Each number is 128 + 24 x the weight over its row's rms, rounded and kept within 0 to 255. Layers, rows and columns count from 0. Numbers have three digits each. The size before them is the row's rms in percent of the matrix's.

# down: layer 3 MLP down (transposed), 2560x640, rms 0.0366, rows 1094-1110, columns 400-479
# up: layer 3 MLP up, 2560x640, rms 0.0416, rows 1095-1110, columns 400-479
down1094 103:156098165106177123143147087113145125128148115142116145115153129178108097150106154145114132124091133112114136077103122161152116094092149103153115132118111153120158134153106128121098128143070148135148140172147143087169124140138164159128149142
up1095 089:127095134097152095162154140100139161124144141129141118121120100127110131144093107112144113143121150141144132113090147115165129138129186147143110150098154102116108097121108123116092128117185144113132108104114169086117118134138113142153126144
down1095 090:135146121121137100124156150116110130141121126108117117085140164134085169117132128136193133153090138151145072151110140136165134125139132143134191179123141134153163147105132132130106113098128123106105118117119128094113096121161150113080147125
up1096 091:095160099129169139134122161130118131152131151127141081120171162119148097144120112142128150108150115153124100115150106119102124140091145160147145119132170114111117103099069112130095123137105116135081089100193188122139185125139108143129137126
down1096 095:105120099146126121092145134149127133080150076133115118132131155119126125113129154118169129119131121098139154143141144128138094123104103144111065056136115107119147093092121114148130155124167103155120161106146095130122112150155174110125126180
up1097 110:073098166077104164121117129148149139128099134120095115126133147113097133114147141145130114097150107138098137111141151149154185132110128126112143113117100119106100112176116176095130111068125135105058136149120141139122126124155113155155120122
down1097 111:083094071152109100149138146110165095137137099109090140144119128134124141140119104154168146112116152152115108137121156140131159143136096138120098133146107158131136137122143138159128143130117085169117143104120155147109109143090100100124140079
up1098 108:178137149107106121092110133115106101145112128129102099128108126062167118174087105124098119130165093132133148127105079106148119135142127120150100145105152143104135126137106098117125145153140142154092158104175161140111157111115117122132131151
down1098 104:166109129091119143119135129122122081129103094141149166101132111110135126115138106103140106123143113152133125143112135091113110109133111126156128157097104117137069129136132147173118135129129136124137189102112130134140131149158155117120158143
up1099 086:103151108117144146106077122143125114145132116179086121116072154108136139074106169114119151161101103103163111099128163137086121123131142131127151097065060120120138135155096110104141139178116127106136110124160098130126098141109140093124117090
down1099 083:157115138150151134122148100131137134119173167172146075134115128126126082174118120154103121141160120119128124133120087121116159154155132155092125091189136136115120128174156093143110109119197160139117110132092160153158131131161121152131122158
up1100 095:166095182139147140086077133128120105122125110127093120124111125146120109129094097102125125107124133130151120146093101109110127145153123121108134116178099093109143138139125138139090151076106154130148132091104126120108097130133142107145126148
down1100 096:109154091152120106117140143110093111151137127188112107112124154157148074146110164139108157120129123118124121157097117137139107127122135109111139133153135117174137148123119121141126110119154145124135139128128120089165137110124116151150122114
up1101 089:159134158103102162110121105126157135111161130121146140120123154136125127087134155169172126124133091168121159094106127143132168149126121146150171117180077124137140117134108129100156133135153127109150128141136124116140109094142167120138078141
down1101 089:139086100110133116135147097163149107144141107152083153113110134130132121119148091101136152099142119110110095160092133129125078106133119137060106129087159109097100095087121116098093108102119141166178136109148130147171094147124134110132134094
up1102 089:099111124160096115105122138159148114175117126151136139096168106150127087154126137136093138117133148113115150122108149138155108142136148140113133150176137153119108164129114162147083146119109106134158113072129118146136116121117150146148099162
down1102 090:091120124149140164160156133084151128136100101126150144139103135098159109118148152102160116125083080131155122145116139148133140111133153102132150091089122129158129091083141132139125081144159111099153097152113174093117115117112146130139101117
up1103 099:159148147147102132097128110166139096110099108136106130127134141134122123145118171131117089073084123139131144120102100128158129095119128133152091123110158151098097112165136105155127110157115127117134135131159121124139117112113106159139103143
down1103 103:104129126119152110105116148107096101092126103111100128157144100149135157124141151133154096114116125103137103114133120163141137122170105138114118137107145170102130121133103127174136123162097106111070140125122128101114101128128112123099142129
up1104 105:138113126096133125061182171163106137123139144080114128046139113130135114157083119092163143132186100117096115149108106089138125140144143102119141132110118093142130118107115100112124089138160097097097126141108135138168116130165190131142097103
down1104 102:134116168139115129156124109148164125132059105105150141124126114111175089149150125140090132161150139150086103145117099115178109116168099127160124138134099086170078126130131129148144127181156129115076110152135122164165120145151125146118155116
up1105 090:146085124098130141129167138148121150104139136141066124169116113109109133126111090111111101087158118136165122133130088137156088137125107154153122120149126112155121115094155079130124091086155136138150108144149166102157127156148132112135165158
down1105 091:101104147101160147085118080143132093130126128117157110125123144118112152118171171144090120131136191134138121144093138129143121115112141112112115129104061105148128159088139119121124159151106136100153154110100118115112142131079153116111152107
up1106 102:096169129105129138108094086126103103133150161130137127129158175142125137144128058135131148159106157099149103157161120138140125123135111145121106082115141113144130149180127131158131149156168128104110092126096094139120145121170130156148114139
down1106 097:143132125138128093127100130106113144129132141157178160093169108126140134104137117093158129099136123095122133122127161120127130137135102138117076129143178149150118090123097131129122134120103162110125099158139126131131114100124117121104155114
up1107 106:121118109117119086104137156104140152135215099123153106109149148172111089105148134154102086122147128130126101111141111093105099144151156117097078182104098129107101120110120116100112130123106117110125145134140145124127139138143116158141125121
down1107 102:153172145139122121171122159119100132123115082135132120139145132206120163147134128131115122154123106177149104151098158117140136116154107122142123092107105152136125123149143102131154117148124154106065155148146164076116140127151151120137108089
up1108 108:159139124112115104055150132138159112115155110129085144113134160161137130105109110125147154138116147139133150137100130084118160156120110153154160132125139144148144140164146116084124120116103137101156101089115161102078150111140122133120113104
down1108 106:137118096156128120134148136139134132086164148141157137113115136143149145130132159128150135086141123120144133119132065150112182103103155104137126142117146105137143099138139106085135099098127126157122129112143165139123130126182094113105115081
up1109 103:135164132150140135147156079122118135136129142142128148113134094137106131122075059126122123105132165161163109160124138164127111129147201159166101093145119145151119148136115106154102111154162155127161159138161110106116132168133168135122132152
down1109 101:100120186178145145115138126114129109095129117129071107139092124137128143142125138140128103170122170166136107152152121164119087129126144130122129141138124101139159125069113176166129068130154125100113154123105139101101130136169154057138139130
up1110 089:164124116122083104114132125113130145132164124135077121121135138072142156118104154119120092127090109116142113108122141152148089136105114132101114098131157133118092079151143152136120156131073161093130115129112139111178115145151117147107136110
down1110 095:175109110116114084079138095112124113088150090142137135200063143124081140107137122117116135097136124090151155144086113151117151092137131109134119109118081124141200093151108153129132129136099173138123138078130110130105163148141100150143112134